config = dict(
    d_model=160,
    head_dim=32,
    vocab_size=918,
    tie_embeddings=True,
    init='normal',
    warmup_steps=200,
    decay_fraction=0.76,
    final_lr_fraction=0.0,
    steps=7115,
)
Each number is 500 + 40 x the weight over its row's rms, rounded and kept within 0 to 999. Layers, rows and columns count from 0. Numbers have three digits each. The size before them is the row's rms in percent of the matrix's.

# v: layer 7 attention value, 160x160, rms 0.0746, rows 84-159, columns 96-127
# o: layer 7 attention output (transposed), 160x160, rms 0.0896, rows 84-159, columns 96-127
# q: layer 7 attention query, 160x160, rms 0.0621, rows 96-159, columns 96-127
# k: layer 7 attention key, 160x160, rms 0.0637, rows 96-159, columns 96-127
# up: layer 7 MLP up, 640x160, rms 0.0829, rows 0-39, columns 96-127
# down: layer 7 MLP down (transposed), 640x160, rms 0.087, rows 0-39, columns 96-127
v84 090:577459573428530441521540519510509490514481538502478522508452513529507536494507506445508529510518
o84 085:445509440505474518475529539509498566499482497525527460485526488481450530563502520494520517525514
v85 079:508409472540497505543458433534505520496486484499490536481495510541532409476394490441478544488450
o85 074:489535493454515535468496517510445531498493511532510479563494435453489493506576542526541473500560
v86 081:514461537544429428499541505583485455431446529508537541521518545445503505498493495497533523543548
o86 077:498568459494566499515503533463464579523518521519490447498492446566486460507489508489502514516527
v87 092:485536464443522467521503478472468546518484447575494525492535580508499551499594513508468487514474
o87 092:473547510557532520514587530529504475521479544503523487559496410461456497510460527573473502490531
v88 088:500493491588545529483456515442491508544429509530500453483430526455508453563479500469449551479510
o88 078:502514482499550549471560461542501453450618473464505513517534464528461426488500486442511514484522
v89 088:463485531550543445508482608446498523481523578500571505521514479452541477477536502477529571479483
o89 089:567503460491504578520481421523512545513496414551460470511476513482467497529444385514536476508509
v90 091:466546536412497520527513520467563456543539519453546457462520515538511546479440442584540546516503
o90 089:481501482571483511554443503486416530456468491518451486513475528472484395493510558453431535461488
v91 082:518479493412531477476485557413539598507470536478532537546471483525547429473531512463468560429515
o91 076:482439466565429460459524494558460422471545420488485545418462499492502575498510580468497535542447
v92 086:606488577476488502481503473476445528519537544510503457476485546552512523546486518511559408468543
o92 084:471480475513503469506487533491593509458449479429510591492496450501496507500539405424515572577514
v93 086:550491503528448436478472546528515536479408373534512461498490476463494490480473464532504560488488
o93 085:496446486488453545538492441485477473524493541387461563557498481589583484504542538539524458493523
v94 091:493504521466522465490472500543488498545453478516452431543472425593517573525502536472589472515499
o94 085:509474496551520458508497529476529491545546512428556529474501524394520487512533411559495463539509
v95 092:477478484510496495528503520457518503511525595482570464489525481480490488513470524508474426436452
o95 089:591539529512508500485499445489456472467466394511489506530490512506520444482510572486491562548493
q96 106:505473490545482440515489471493500526397461554515488508456438464513497575499468509477552472538494
k96 108:503417384472506486495513536496489487523483509561450508516476489541448477461490539450439483576517
q97 111:549506527493459543543395558438477417462482527511572487459529519449515469541489494446500429517503
k97 114:498514534421425543505497456452420432462448517524551471480514529497491575518436524505545485530463
q98 108:493474476509574528529479533518513515550480463462520548460503552545510448496467489515541464430488
k98 116:463451475535558542508421511486495528512538482444587478498531504541541458476475436539510474395530
q99 097:545415468503528561493477501521508485469522501504523492533510494523437492472539503501467394494501
k99 110:518446508486489520435477492558524382471569464542488539495535453546462510529592562511482536541524
q100 101:508515515452520433516488462550442507552439470567571552528540537431483476443537514542519518498504
k100 109:502563569539517546461443528574464479502462481578537548563527526464467440444509497468534433510541
q101 115:535488435433524434485514508504482461487498543529543487482533446568539467430542529557471506536575
k101 113:541494449471499490537503509524488486498440450476566431501561467497533435493512572521465504574602
q102 104:465521525441457503518574545577552447470489490453510542475556568553510485477458505494503532497498
k102 111:422505532517522468486566485509444490503571522525519510462475486548470451492471508526480479521459
q103 108:495441496471540476537463482448450471420509491440523514448508411493452569572495545540510457469452
k103 111:524466504536527564522441434537468492467413524551542525494490464523499456572543550521485497451452
q104 106:470506531536452450468521503531506494464491494472494612487656545494516498530473492527466515485522
k104 116:534454486492510534501513500516531516499499580513508549491448524532561491498413544508511466432432
q105 108:496521538448610483484494487538527510496477438482466530494485569497423513492500486571532495533509
k105 112:483481537467545458452437585533557514560497555540516537538491559552449357522544540461603444522492
q106 101:471502499471474494520555484476487424427569494480468499485549505464486498443471501483490504490510
k106 113:469477473445517475492511540456485497486509536485448518519480501493569538514544558446468512493536
q107 105:501551473461539575480500475537455525502562431541557427449525440465536530561487511491544483456440
k107 107:595523422447475442371467502481500493486529467537465446449509554428480478538484537449556545526553
q108 106:494426510494496509480511463471554447537522508483488497428493495428521576498507416457518570536482
k108 114:514418493480484458539470482444546434487481482574467547486517527531468524507523434496571478436510
q109 108:502512427518509478563482553483446524498498498477498433515483579505469486471506532476490532546499
k109 103:489513449451478485482438521528501459554488519564515479550445495572432487446483536516495536469478
q110 102:507532493546486510532479518489521448435498463491483517531489509530487506508477474450557550400486
k110 115:516515571568448518549504494532516537481455479438465510546438535516552533417536495435530503487515
q111 103:468511585566483489510489567513523537525465521497485439493463531525471498538487540502529499487495
k111 107:465492582542480554484523459523488465482523493545541476542504604499455534506528489465510530490485
q112 113:571520532508559453530474449489484550451464516510584547441559486500513499541507522618470417514514
k112 117:498461524532550458498508509543478521470485591513488517461537582555490554449490511560523502475487
q113 106:485503493502567516417518463499504431576529507449504525470465452504472476534512502505520543532479
k113 116:513511465533529525480506490481480476603551487484436543442503523509431391540536546512552479524481
q114 107:515442476517497480533506528591531494462521562458530519492463532473564530503492490568614528556482
k114 116:476525451497520444440467517493486559466483487540498646478479478484519577447457499428511456567457
q115 110:493528567440500472512480446428539471474492507492511450545398458583423490505474505474478486458502
k115 113:469540491460506456460486541464567442499479504457493374507516548505437549490512456528519561445527
q116 111:476456481451489534564467571500518566547412534503476497492559534501485429473500557533531498426531
k116 110:481469474526466549528534500606453509495543565528530466529489562521474469481525574537533467495473
q117 099:497501500525479491469465579500454483536504513487553504544481573410469499468548475477501498494468
k117 110:539504478480502510478476531448523516502447532440524537547507445458475477526536469535493500506448
q118 105:437456475521454413485502488536492516542474509455557501508492503418439510489521511475527488510502
k118 113:459495490525544426525441503584513478485453582551580453400515520438440534467537549567534474478426
q119 106:440501527517404434581501475551476462527596492530465487514474510443595473548483510488495493479514
k119 111:431467452547442513488473446549578500478479447536483480510416534516550477597488494509551495466504
q120 109:478487567556503532529506549503515512454475494445533477519504439525454554458485378513434482500571
k120 117:470542482448464490507510485525445488463549494438573459532498520484456525445483462528473456540532
q121 105:409575531515440505546503406495430494557482490516550550479497492464436501484517485486450516583522
k121 107:501470501511537508509429572492518496514491562532595483499534458532491446528484461555555522551509
q122 104:591503491481568525559591532520470503504473485544488487489433497527485458571472513485478446475594
k122 107:484484476473513426563529499486502495447521488492527500536578479556493513562479594491551450538519
q123 105:575561541561499498514511472533480507489474556515506542517502525549515477442499466507464571484516
k123 115:476530479522525471540474468451504501454498524532447591506435506540533525489489574496445516546495
q124 109:537503467536486451445475572540470530474447475485569514555502513503482510507486514447465481516456
k124 115:498463404494461439523546518556496479547476473467563484526516535449472590476490438501503397514519
q125 101:483477499523505523471465550474559536480532478481410469506505515530523517530439516561485461463516
k125 104:480509521528503519491489504500536583560473484475434476508522552512480566520420507548486481471482
q126 106:468427506479425484526480503536497532500465531516549501565510516504477522476533509555499502532499
k126 110:465482499512468526467541542533506517479469499444508575498489481508440571520470502533454522452404
q127 101:448540487557420507526460419551492471495484522547547521493498529469461495600504507530540444515563
k127 110:422551435482435521468525504476494482473432506555443496521553471569528491589497548489566489404580
v96 119:473494498538522449497422509512489515466532614479502474506507490472517465490447480518486453511546
o96 126:624487499569473502441509544568473435513537506470494455524506498481509526502463539481461529450394
v97 123:490452487541534552544539481499465486553510428503558495531582478537507530505460517439508468463490
o97 125:508464493516507593529533554499484499447450556491548471491539530512482475446480440560497547541487
v98 128:566490449524562488507497558565419475435532479512486524526511532529477561488529490532462498565564
o98 128:464523523448480546467527453391480621555513476495470511542530487499504458522445459530572506510566
v99 122:461490487415593481411508461510480504525498520437503530518449572467553542536534527447513530497484
o99 132:593534484460501524503552551437438503461530502482608487472532486485465500486449511507522525520569
v100 114:575460528560467427405523438468553496387521494478511529511533527542532476437498519509493528547505
o100 120:473444497545552493470508509525540510432563458445492489502423531492497507552508490485506458470483
v101 128:503509550543543491515518545464465440567517539526503489422472454505515469459500512449498507514522
o101 127:495437450537537532573520472503482480545460520448560484498510576546483478512507502488511467524476
v102 127:492551462519557468530495450522523481509494529434430555465517472542433506483452491518472571431447
o102 130:544503552472455493492414514479587555564504452497505503470439461523530510489454497479489498519536
v103 122:498481504538512511481484524497470523466508473510478488530475557450502378555531463586451567446529
o103 127:488566614528547499456438527509512477597493518508549496451551533462409539529513532454473476507482
v104 127:453486519543533554554482449496487553477522523507487524499582544478456493548560473457514459568523
o104 128:530607479486519608497512449490487508464474502453497432510558517562547556460471445531518477487485
v105 123:500454470549523493491513477488518445533578415558501475498494412491541500535530443448553496566486
o105 122:566499528531463508558418486494482473501501439491545524535509539507517496425408555574532480475523
v106 123:537497543533512451520476461498542478477510437457453450483438498601464512464489481552445499508470
o106 122:519564437556463539532551569514491551508501488536531443491469503540489517474548486505519460472517
v107 127:499541480409411582499538519526592468450526538463456509552500487515508472480471520502468550583464
o107 131:525535544476527483524508461568528423504525535549593502526481381532467429510514443450559508524466
v108 115:533480425522492576511465449469433450463519467470503513450452491460465534452512533478548491458601
o108 121:481480579397506469448540509530516496510543561537465439481533541494545489453550466513497500490463
v109 127:509459478510470500454560468553467457563478568537563537462539518443569549454533510464554529556527
o109 124:507487572473518472468427509459464526487539587435530506558461548452511498569583454538505526474525
v110 122:541514511447564551482511437508566483502489473464498561490552513505563519509481519533475453451486
o110 126:513506458461480482575488485522552460493489499517519488533515479550546434471490583434497511570537
v111 132:508529492473501515435456434491507512540488556447531520521486486485512452499422521471506463566469
o111 133:473587512494506447481566493484460466435493459522499510510488519509487513515509540484512487576513
v112 127:559468560543488514497483510414487614501520514538530518513412504521467439526537526434415491474538
o112 136:540493408483505503502468446558464494543477555540435427531499456452453518526571500466601466524565
v113 119:441530471519524500518496493446470432470525469524461435484444545502487540447526492389480564466437
o113 125:582541489530439562516433531503493468520521515439503546503513475514492517483525535538576458483540
v114 123:535469509533495475497488520509508491550421447452492507555610470491501506496490579511524476508439
o114 130:495540510580524472413448502540470494499577519532462509450539478512529509453423510570513526491446
v115 121:575492477516461561530543550536541474517505544525507525532575505504498437571470490537390558443519
o115 127:469472418512455480492436488486497511573467567480444481492511477497437440423516485538509494602467
v116 128:468508523439393452507523491453528504551491541565562476490467407500505447444486520555499466483505
o116 129:510440566466499473548487493479502490443495512523475511466503523527443483453590463512493504537487
v117 130:496474509486606496521512461488547473490573517471499505476509463497512630493496489531385475419471
o117 132:476551468460517516497494473538492500518453468452479505440530562526554489458484509494490566537540
v118 120:523512505494484509443547465531459442444506534575500481507433465531584506552532532528536493472418
o118 130:481498504459492481476555538468562514487463554429478470428571490456501547508487507530610567538600
v119 126:475538489490487476460473521469466483499565505394574541506502538504476483516478507524527474485469
o119 130:557428452523514409481399463508549568571518513463537502430565442482575466561492500479529494498515
v120 118:462493474555493451555514514552449485602477525534485495488541455542547470505505444517546498469468
o120 133:532497511409514503530470493518490509538562443544483500468517478462508468471469503508502441442420
v121 126:472581548522498439459471515478464547543481448533463489486527514510480430512467473515479456518531
o121 123:495453447452498496529513528449424542503551478497583556443420556595548475548453489427476480459491
v122 128:539472539489436497518493460496461532495516465506517538524481600505511457539511539425430441452485
o122 122:506503413471479473456424457477494517437483484536494481490569547517446569542549493518500576537483
v123 131:480492481462482555522436548549527495487492487417538455495457520510543495468480506445406521493512
o123 131:544562493430461461421468495530467556483511455488428533518416524474474454581468494494469446496553
v124 125:488523448508470444495528526540551496487538498484517471485478528441424449531497529463533526504561
o124 123:490475504558546470489459443476478550452526548473485509458458450520519583505522514508560524519451
v125 123:515528486507444525521477483529548438487458513528460508500476550556477495502484513583460452527592
o125 131:487475494451478499493497506534432518465497459476497464474523456457470497453533482453462580487513
v126 127:556550458472426471529456436499530443503492466555491493496453468480463512512491520470535561492512
o126 128:557461487484506514488481519511476477480505438491449558433471485560516463533566444506515473552476
v127 119:453481540508485524513489485477519496489546525450492547552535531495488484516496534446527467572518
o127 121:496508455490466495491519500460585462575465505513499499521557501574512484473599440482479504447488
q128 099:494580482494525551478483472524494530531463611536469576505596491540502521519485520466403536437528
k128 099:513526477515510557490524516468538522489525597552559513513524488455506504529482521467478534486559
q129 094:473509487485473504459540463558417534394466407509476457471601505527476431431526525528486452447441
k129 099:504481599529520533469542483490467459435488510498503509466579520530554462468527516485484444480439
q130 105:551481527446468513514439502563508470486497512539421482508481446523541488453562398478511466452547
k130 104:489492474486456532483427467479550452456512488546428501554426496451492475440541534521512497509479
q131 093:481449457501534479463485482496469418492546502462419462496506513552546495447566505494429505522506
k131 092:472542483613502446489495454497461444481563476450517503518526543589490420513520485528449482507513
q132 092:512473429534482488509444537549437541573612474451457514474590460465498519453481530435505556493494
k132 091:487503518516458480451431507520483520522450497521462491420479508484512542421540505492523480509450
q133 096:501506484485506509530507468524476451446551530511505447583569522499498441484556519562514459427471
k133 097:514465472527449509529478578536414510468523416479458445480468528495530498508485465514545521469534
q134 107:488535528455564507468574448458483379469421469520544504469540543511563504461572485510469605525424
k134 101:541439471539597535475568501439474394548518470505503446584491494495569486488529504533482538485519
q135 101:465496508468484480516523482538458600530506555511477464437452556474493507513484524434468499446476
k135 095:463472506508491484544508497522489519515490466514536465455493520483509541441430447438528529531499
q136 099:440507518516492528520474490502428474520417482528556484517543505447495528465484460490444496479534
k136 097:519486577523507528505497547560470466421458487549452430535556600524523594526545502472503435494477
q137 096:525487466545487442505495424474584554567438502462547528495506473530508447507446466496522499496450
k137 093:537527450542503514524508537503522502545484530509518629443514458491574510493471410458512442453465
q138 096:460552460457469484557463510504494458437542430492560531517477454512519442514461541439489526522517
k138 093:469476462510505443551505481564494452464499533456466518487499541459514502483499593451478467450505
q139 101:542442521493434477510487464551462531445492504430550532516478478474448397511476501432510523535464
k139 101:491479540416518484521499549509527505411493463500547531456455537387454502454424543482435478542487
q140 104:505564526548571500450466422474573550487536457497488456455547519462412533523480502470490437506504
k140 102:528471511529529545506480542526575461480495490480512463419523552500475520503504482506547486482493
q141 102:535496465509464526492520502500487465574503512464479577509501499515536513498497455507506464467535
k141 100:545463517508490447469468473488532458522410459532505477496487470581515500494505465465526432475502
q142 102:454526464535530483554531468532470467431480542585485476457529455497502603531475438503497572545515
k142 096:459507490519499500562576462518458505483518466530468427523551499495491472543465466470449534535521
q143 100:481506453475503473547495477533541475478456495520550437483511522562426504482530498492528512452521
k143 102:487508487476504468551489561530590438496537495496502549444510499534486466490546521469512555504542
q144 098:447500549489538539425422446460518497465469479516557469565515468520482467432528483482499505500490
k144 101:469460528551546534474481441575544512519462460500576434565453515446436480446511526502489539492460
q145 100:502425583509542462397502498513525531554497536446470417509494482504496523490520487491453500533466
k145 096:472412494481521482510554524558503494599563448430499504461538494476500499481527428552494492483474
q146 106:538622506458493498516409484518493500519549461546507468483531525478523530475539473427455493526520
k146 093:453540498509499477507427420469528481453531523493461481638519498541501524481457466460515445499561
q147 096:491492445530571497502631544485544484453462598505432514517565550479411498466452517495581511535558
k147 087:447424523578505479570544459533489516554511417489460544451478545496470505428578461494474470490544
q148 101:491547605456537517507519459540535498491504477568426488467559545444485511419509482518524503541472
k148 103:489473512551550493512502489482529502542537419555436405499434544495479491419563526571496466476484
q149 101:440520533527433483556493544480519539487545543497474507497414553454528533476512498551418515581477
k149 098:477490475442473534516472605513486556511528527478521492539418512465544542530471461487534527541417
q150 098:478487496384485569466390536431490509495491532477488543569472507478594534507498565501517477520465
k150 090:561537520468472571501450557510556470522465490428481521547432491525570557544553523476475542527479
q151 097:552442480496526509483542503595471495507532505532466504455485509468528441519458586492397529506537
k151 098:512481519553545511433495517557500512428515553442493503497478477497478561536509564419474479520490
q152 092:511416405566455492466485451518510518546461448540475450465507464495456477493447561553471554575563
k152 093:504488425515487515529510553500497525505426427539513511410529499521482475496532519492509502460543
q153 099:480534511542416471536534504540429453471482484470406500451612579487536445548478570488499552514521
k153 099:478461502564452459509544462509428454461509507505486482553599563502543422513451505454479493520506
q154 099:416465489513495490460501501483562522588506499492563509473504446414498537484456511517533495455581
k154 094:448515546516538539475493509521573532503496522514513481514457443415522521511438517502545462451512
q155 104:527534485516472458510488560524507405487460441549511479522460434499514487454537538609427496511522
k155 104:518505553462510474464496508478449474457544588491479522494463454435519514473540561476508456514502
q156 101:504480535576498486504481545478497522514505511576443552474505514476529497479463522524482521504496
k156 098:469582602512511557556480532480520525562411454500471539517495498590518476505445499444511442531504
q157 101:551555476461453479487416478515441534486504479480518466521539493514480513518513529449476558462523
k157 096:593543557513450469516509508523480534548509530535508448572488527511479488521501496500474488432610
q158 104:445505489581457579522538576551529540515526483462573503446469450510443566475498536515547516503523
k158 106:482538523502477526469517553451499569514486445535586499486452455495505547435556516508538547500555
q159 093:521484416441551528580483563456474494555545532463514533490565562519476547585535504532480465509478
k159 091:516420460440468506575482500536489488512505464516486521418463529514517480504554452491545530416526
v128 086:502458529546558504451508487503507503482477574461508481504504526512498506477511464462533432535571
o128 086:445488477525549487522531504468591512477496524518399502458480601418513510459502525514588521483488
v129 085:490481501593503559511542538533494497409499493456442532541512499531529498452519493504493492542516
o129 084:488457505497489422574427490488517555595485472505528447526475423489549433599443533515574463445502
v130 091:435555525471496497507480538514527574402546522575456481535504467498516414482545500519446480524449
o130 086:585488466490482496499469452465524487580432562444540526607477557509452499467544501499521508486483
v131 081:436478533499500489536517449521546520510499506485533499527481471502456476435521419503493468522456
o131 086:506497485559438532493537492530511500457505482469501505455544542513541484518431562485503480481593
v132 093:554486497475452478509487585484506505542485438500480492570466473619502475511605399546518470585508
o132 089:479576465462542461477513523517457607433533543540435516471542547365496508501435441574503522524491
v133 090:501504474532485502522510511557507463400530473482456537503512546531444592456500483425419546506511
o133 093:563514539470504498557497544548550503478473502476465510481513443521530496505507461488452457403476
v134 094:569501492522470472463458501519514542424527453527532554498439493504457463595522434530553486459536
o134 089:509513519483513474467504474511504585479523442551462485475522464501552462490424533490482570558468
v135 093:471482452502547494488405544483440488471553474476505481479557438485449534477511494496542522589507
o135 091:539529498504426534524491469471537476516489507501539437508481511509523506459567408499517499452479
v136 091:517538500475521547523478505596476514509504532540563533501502619540541578536624453502420528431483
o136 083:539499535550462525519515522478473582539473497528576498475499390427461514472461478504551455551562
v137 085:443508474479528496503457530507493484475446504429453505485436498522433498539503529576533468492588
o137 077:456497489471479552505493533534490588551493475535493426535566483466499495449459472486473547544486
v138 090:576537507461512500522500496460568466541526523533516533493512443507507589581486544558486430502510
o138 090:410426516482506504457494491536438463441545424472495511483522533508468511446508457410401534490509
v139 090:528485499496472483468435477474557491515559520583479542528500519460478476572542368496524431505500
o139 086:493446458538551458555548522448383494484436439510509460481512527587536465500425488533544509420456
v140 093:451480499519554504482543504533521551432529557491497555493524534561558564558492426498469496481463
o140 087:609480518555463483462546449546515465451448537487468492533555486478536373450525522489510471437474
v141 092:475462476544536489469443444450467561537462541498473500482506526500437484512531466456458535509532
o141 088:489498577518442527440496433507519469479517446502452456458510537475500528488489468546555462531473
v142 099:482477443456526565580490476528494538504555459444495526506518509557443551499494588430616480552442
o142 096:503531525474450507478514554403534520479442473506544442511467431470478527492458450542476524494477
v143 093:525514511450596555506488503537491488429495514538455507503546452456512525465486512494506479466567
o143 095:527471465483453478461499501482577473548605482498524427420503503506504518500504546516478488471508
v144 081:521508525645443466505455454467456575527462468495484525516479584487443413534541540545447460480475
o144 082:439529480451538507496472476517552429466546537562496491474522449498522567530439473442559530455523
v145 094:540452498520427528534522437503494451488464453545592496487461475457499480475574443445554506508462
o145 098:507486551512556436477513462473475448528520630473492581514472573512495518488510485522496432500434
v146 089:466462474567479467509441489482444521486614493468544479522483505485516558543474476516472502531512
o146 084:489498503499525510477420474484493525492481492575455564520553540521473471502468524473548436500498
v147 081:549452471484519439511512491424540514509446468494498589436488468478510527577466440530552524511424
o147 081:485457507569495498508570437443501397520513501500532540512561521494421454442587452512420472511521
v148 093:437487512500514514474485527496481523503514513446474484526463534490529430477539566547533529520501
o148 094:555493478540441493552528481527539477508540523543427505503550484494464490471462442486525549536499
v149 091:516482459486488534527521497547526426481482508554531552523411511497563551513531523519551496495536
o149 089:487519534450524441493553507458516556482495574470458530547516512533450536495515502503452474481391
v150 086:479527487512487543545462520492512511497508482534537532549481491430423539516499466525520598480520
o150 084:477545568475493535512526465546566519556486544449507538507500467456552455456550519459477411563519
v151 087:509439502438467505469500472485510493498541497455486590499487415531514431516447541549450483457505
o151 087:528478418506442446467504490519569495447535437528501515496495578545542500520487468449525490531486
v152 090:530527536556467486578549570564519478505465513461456517482526502460573534526465530453487482562492
o152 090:494485477464484506527452495546507472473493516498533524460421477528441531509449505539479402362520
v153 094:549503535568437536531566439478510486533502421504532500491495471548463541502519526551478454448478
o153 095:529404508494497455470453538528479450477513517486501554499510552533470522529505467429504552547452
v154 087:409494466484506479454543473438578478451520503439536476551487552406462476554479590566480496561563
o154 085:392549488531508555603532465551427548494565500520481546512549487591506493515485588480474546492506
v155 085:501464512544538479466508525479490494474504428547490511506541513484470515548553562487479465516556
o155 084:500463501478427492491462515460427511468448479482451511491457464536538529464426513475462516509488
v156 096:498489455443512595476462493576482503507529534510498496478470508528461513520598525486462515490475
o156 092:581550572413522447506504469473471500489475525484538519586556493452573450531505437545495521444527
v157 090:461497490445502518472497489565527460488465473464505569536540485424547535470515443492493442503479
o157 085:545497521570461500457544504525512537506495537578524438468546487550387485514501531463472519504534
v158 090:450529530459524532533511436551531483424508432468422506378479487485446470495517497520491508428486
o158 085:533509451517509512503597532463571544557471517509602438548487497474447529492514439531446477463514
v159 081:521551488426485529526494474489503542534549453505461497528505505449466482459438505478557541532422
o159 075:496593505480495505528516522487506565530427532492601492509548508485510534475470477494487487486522
up0 087:533579474413531551520519490554530522572525483559463530488555507464545441472496475552478520498468
down0 081:530475566502544497522466503466542506525554548505545458525540562463537503438467457506506516520459
up1 098:511493614558530584465531496518498515471443438509500533465474448530525500470529515459517514510532
down1 097:520490519593589497470518437526398503495502472481511565521458577504482511527546489444466510555504
up2 112:480451495547446467462510486531425430509523554509491531523487521461570489533466484471510529461532
down2 114:549536472414475515519495598488513473479512424514468467527475474480424551455542495567424598490466
up3 105:564499570471476530449512422568551475487496504510523521442484576517491531544482506513490519484532
down3 105:571563480450487489490494527502519509514520474521418433440476474554453463508576412550457463501497
up4 097:470508494543509440490398523516505520532485443432494499485503452543460462531519521513520521465497
down4 104:522513440500546516487556449549423532462446510434557477510544514491506461537542439462520485464469
up5 115:525550522466518411538518518488586465522519516469490474500521420530526500499529518544443415487464
down5 114:495509472477552476608509507569506486468542562422483514469512453515530518500539475553506524516506
up6 104:434582496459465470460514510531550526560459485501509519437567500547591463566467500437476519492495
down6 103:502631506429557454499518540577518432466479543415478584482545494462471550501462491479493509488521
up7 092:458528547465479459463499590502517453496501564497468534480470499468513455544450538487514527434441
down7 084:469441515516469489477491507482485541542514518576541451496500481564502534494548490476478466556473
up8 102:443425493488458455482456504497556471489484469495432553540494509454523492497483496362538518522548
down8 104:442494472497481493552430502465502482523460489549429492518520503404519509579581481535528501454429
up9 086:483612480483493511536491517433481540459505444502578527501544465528508476452507550530495511505570
down9 097:531488494495526485464435473529502478497492471481443481491610550435534497542506493509533512529525
up10 092:477524456439520497451476482514454439485532454463518506483516528433554565545568529483472545543470
down10 098:511497535521564532552430538543496530502519486560513519476451544502493436468531524515473458486468
up11 096:563474493551489444424507525506544480528498472482471509486532552517490526509399472469522461511531
down11 095:543487454529502456450521470474528492548457519499515516539471528535507527461462498505557434520520
up12 098:560453553435542530496483542458466496559471472523535508545445475532440426572432519488485478456471
down12 106:552462550496504580516457555438478450463475472441484539504491509581452559520492508450521486518436
up13 098:563485525464496453514539514488551534527475520444574500528540485529518507483459495476548465525462
down13 095:581492460481484473492382514520518438408502472534551521527527490506504534478525514519541497516491
up14 095:475494523488499535461471474529499413493462497463531489465525505526500542510469478492506522515454
down14 088:480521527484513458578477425520475485502433502601481500484448433519577502415481476520508513534561
up15 104:532454548512516485504522567488565558550484501417505516532466537447514478515491472403522529503479
down15 109:555517527503452573550472462480467504464505553467549477481518574487466548501516496521452497477522
up16 096:529585434499421438466479528518478471545558496475452532539450476453587503462519422512504576448449
down16 089:578476494456564508544514480491472511536546452505540471495523471575498412500503501506530470517450
up17 097:508503514475520445488507549520518507498539445495504540472574467496509558473431500378532513548519
down17 099:504447496513542480504565472495507488488565448507486482501515510535453535450500438563485481529508
up18 104:492493538489386481488490472465536584519575542504463583445549448542545425465454507542471484478482
down18 111:542514473618528532549488513534470514468490505564533502415505518494555526475440525503517488491503
up19 098:487459514563484465512479494406498551464437514512503509500452437518500515490540535521468458531471
down19 098:517431498507530513457533488441489494470452557571536520526463517507489436475457640537532479505495
up20 110:522514449448511445475573471529517515385516480502495469476443428502577441526504561472568518436457
down20 117:502495518484524467487491526494475523552560492582461438592497469468495517484447443459536557492459
up21 091:473459611469469412523462427514442479461477450471525487496499481487549487440416516555485532526586
down21 087:498542484504490522448500402524516496492502433495510528509517501486428485519518463471528454557528
up22 098:445435480480495562491530471446570484481469489532488528493499555547520412479503474489500503418493
down22 101:490397490514423481447486477532553554498509518496510502518496495529478464502464430519454544548494
up23 096:479519525512417558471470520447490476478475495474458556504485493534499522530560574497535478487505
down23 091:461478436501532433510563557490508513538532563471472469537472515528483480474513486483504432509469
up24 104:426490539482489526448478462474527449420500528467530521534507467461581577497542485502496478475532
down24 105:471616571483523580528510503488443479510493502484505471498510538530471500548515494542510527552435
up25 095:459465547499492492483514480468490508474476525503484507504463460511499552519548524474591546528467
down25 088:476516372563544472466454470564420545436497488528454500525453477569538500508417640531458570567472
up26 110:465582530511470527476461450495544490482469503479412506477512488502516512541540442536480541435564
down26 112:521545527514499511509495441505530475571488493432490524478534511486527515527461497457530439512491
up27 115:529495532446452545444479557484513500432496527448574484410492489523550449506505525533500530456534
down27 121:539463496501568481497444501486518439463505591562476477495417464514471513452484585526493494481561
up28 101:554493553489473429435496547439567473498557469510519503494506566543484454510488526426466541466493
down28 105:563476491465504467540550474479552548563499387488478465523547504535456504486507491522528526516537
up29 096:508453526540466478454445451517537522535493532457510446506458465549457546556489558456517529499550
down29 104:485577473478533533539442475445458448499468475442491543505536481534504498501439429492464540390427
up30 089:483508460508469456477546494532486560509517447495540454483497464493497468497568498541474495469515
down30 085:509520418460501518437509503458433486558456520563474589482440523519526476482451528524487511468463
up31 100:534455541525468518498523448518525534431488472492471476515486504441559487536573464516538493473511
down31 092:486472575454467475546427609475469524513540465522521528582507575492606508562539537428546527562523
up32 108:578489471478448521441518497510506538428520576480561519421504583538547515557526486465523527485526
down32 111:464562505500484505418567489469440509503470477450436539524521510520512517501410499452552541561459
up33 104:433503507449440488553567456531506431464517513488470493516538449450524500464517517478525498488456
down33 094:492477512562546478448402438570464586588512512513517560554447506544469459548480467489467483444521
up34 105:482543547466466496476501557464539431488488469500460539489480462542477456490470439485569457441512
down34 113:387494494418550519513528444493484556474581470516498528533463544441466514530530420445501533541503
up35 100:437386522494496492453462508434596468445532524540547538416495528482497467529484492454460541509481
down35 092:428515509562564474448576550481524500511481529597539518609510530506463494504474497536451486504472
up36 093:473548518441448510521472507511520486475540490513483530458480508536448463493471549527461551501469
down36 097:506466510504466472524498555494396518505500496511533459513533506473523433490500602468525468503515
up37 107:580487481504424475467475486526580457538545488466504505487479495494518528441480453502463470504599
down37 104:456460467522480554477476513540520533491486372545510555473443531565510509451554424481551398498520
up38 102:563465465522465450460578527399462472500542420552541524479515469528534492499521379502393498462462
down38 104:450481580570518514478552477591514457548493580487521508523527534528508506495499590479479494445505
up39 101:522499532440492548502552495510450441505540514482497439526468485556563408467508531510554531504469
down39 104:475479471436504492508461532556525473535516429470460448519432535555535525506492543439502524530463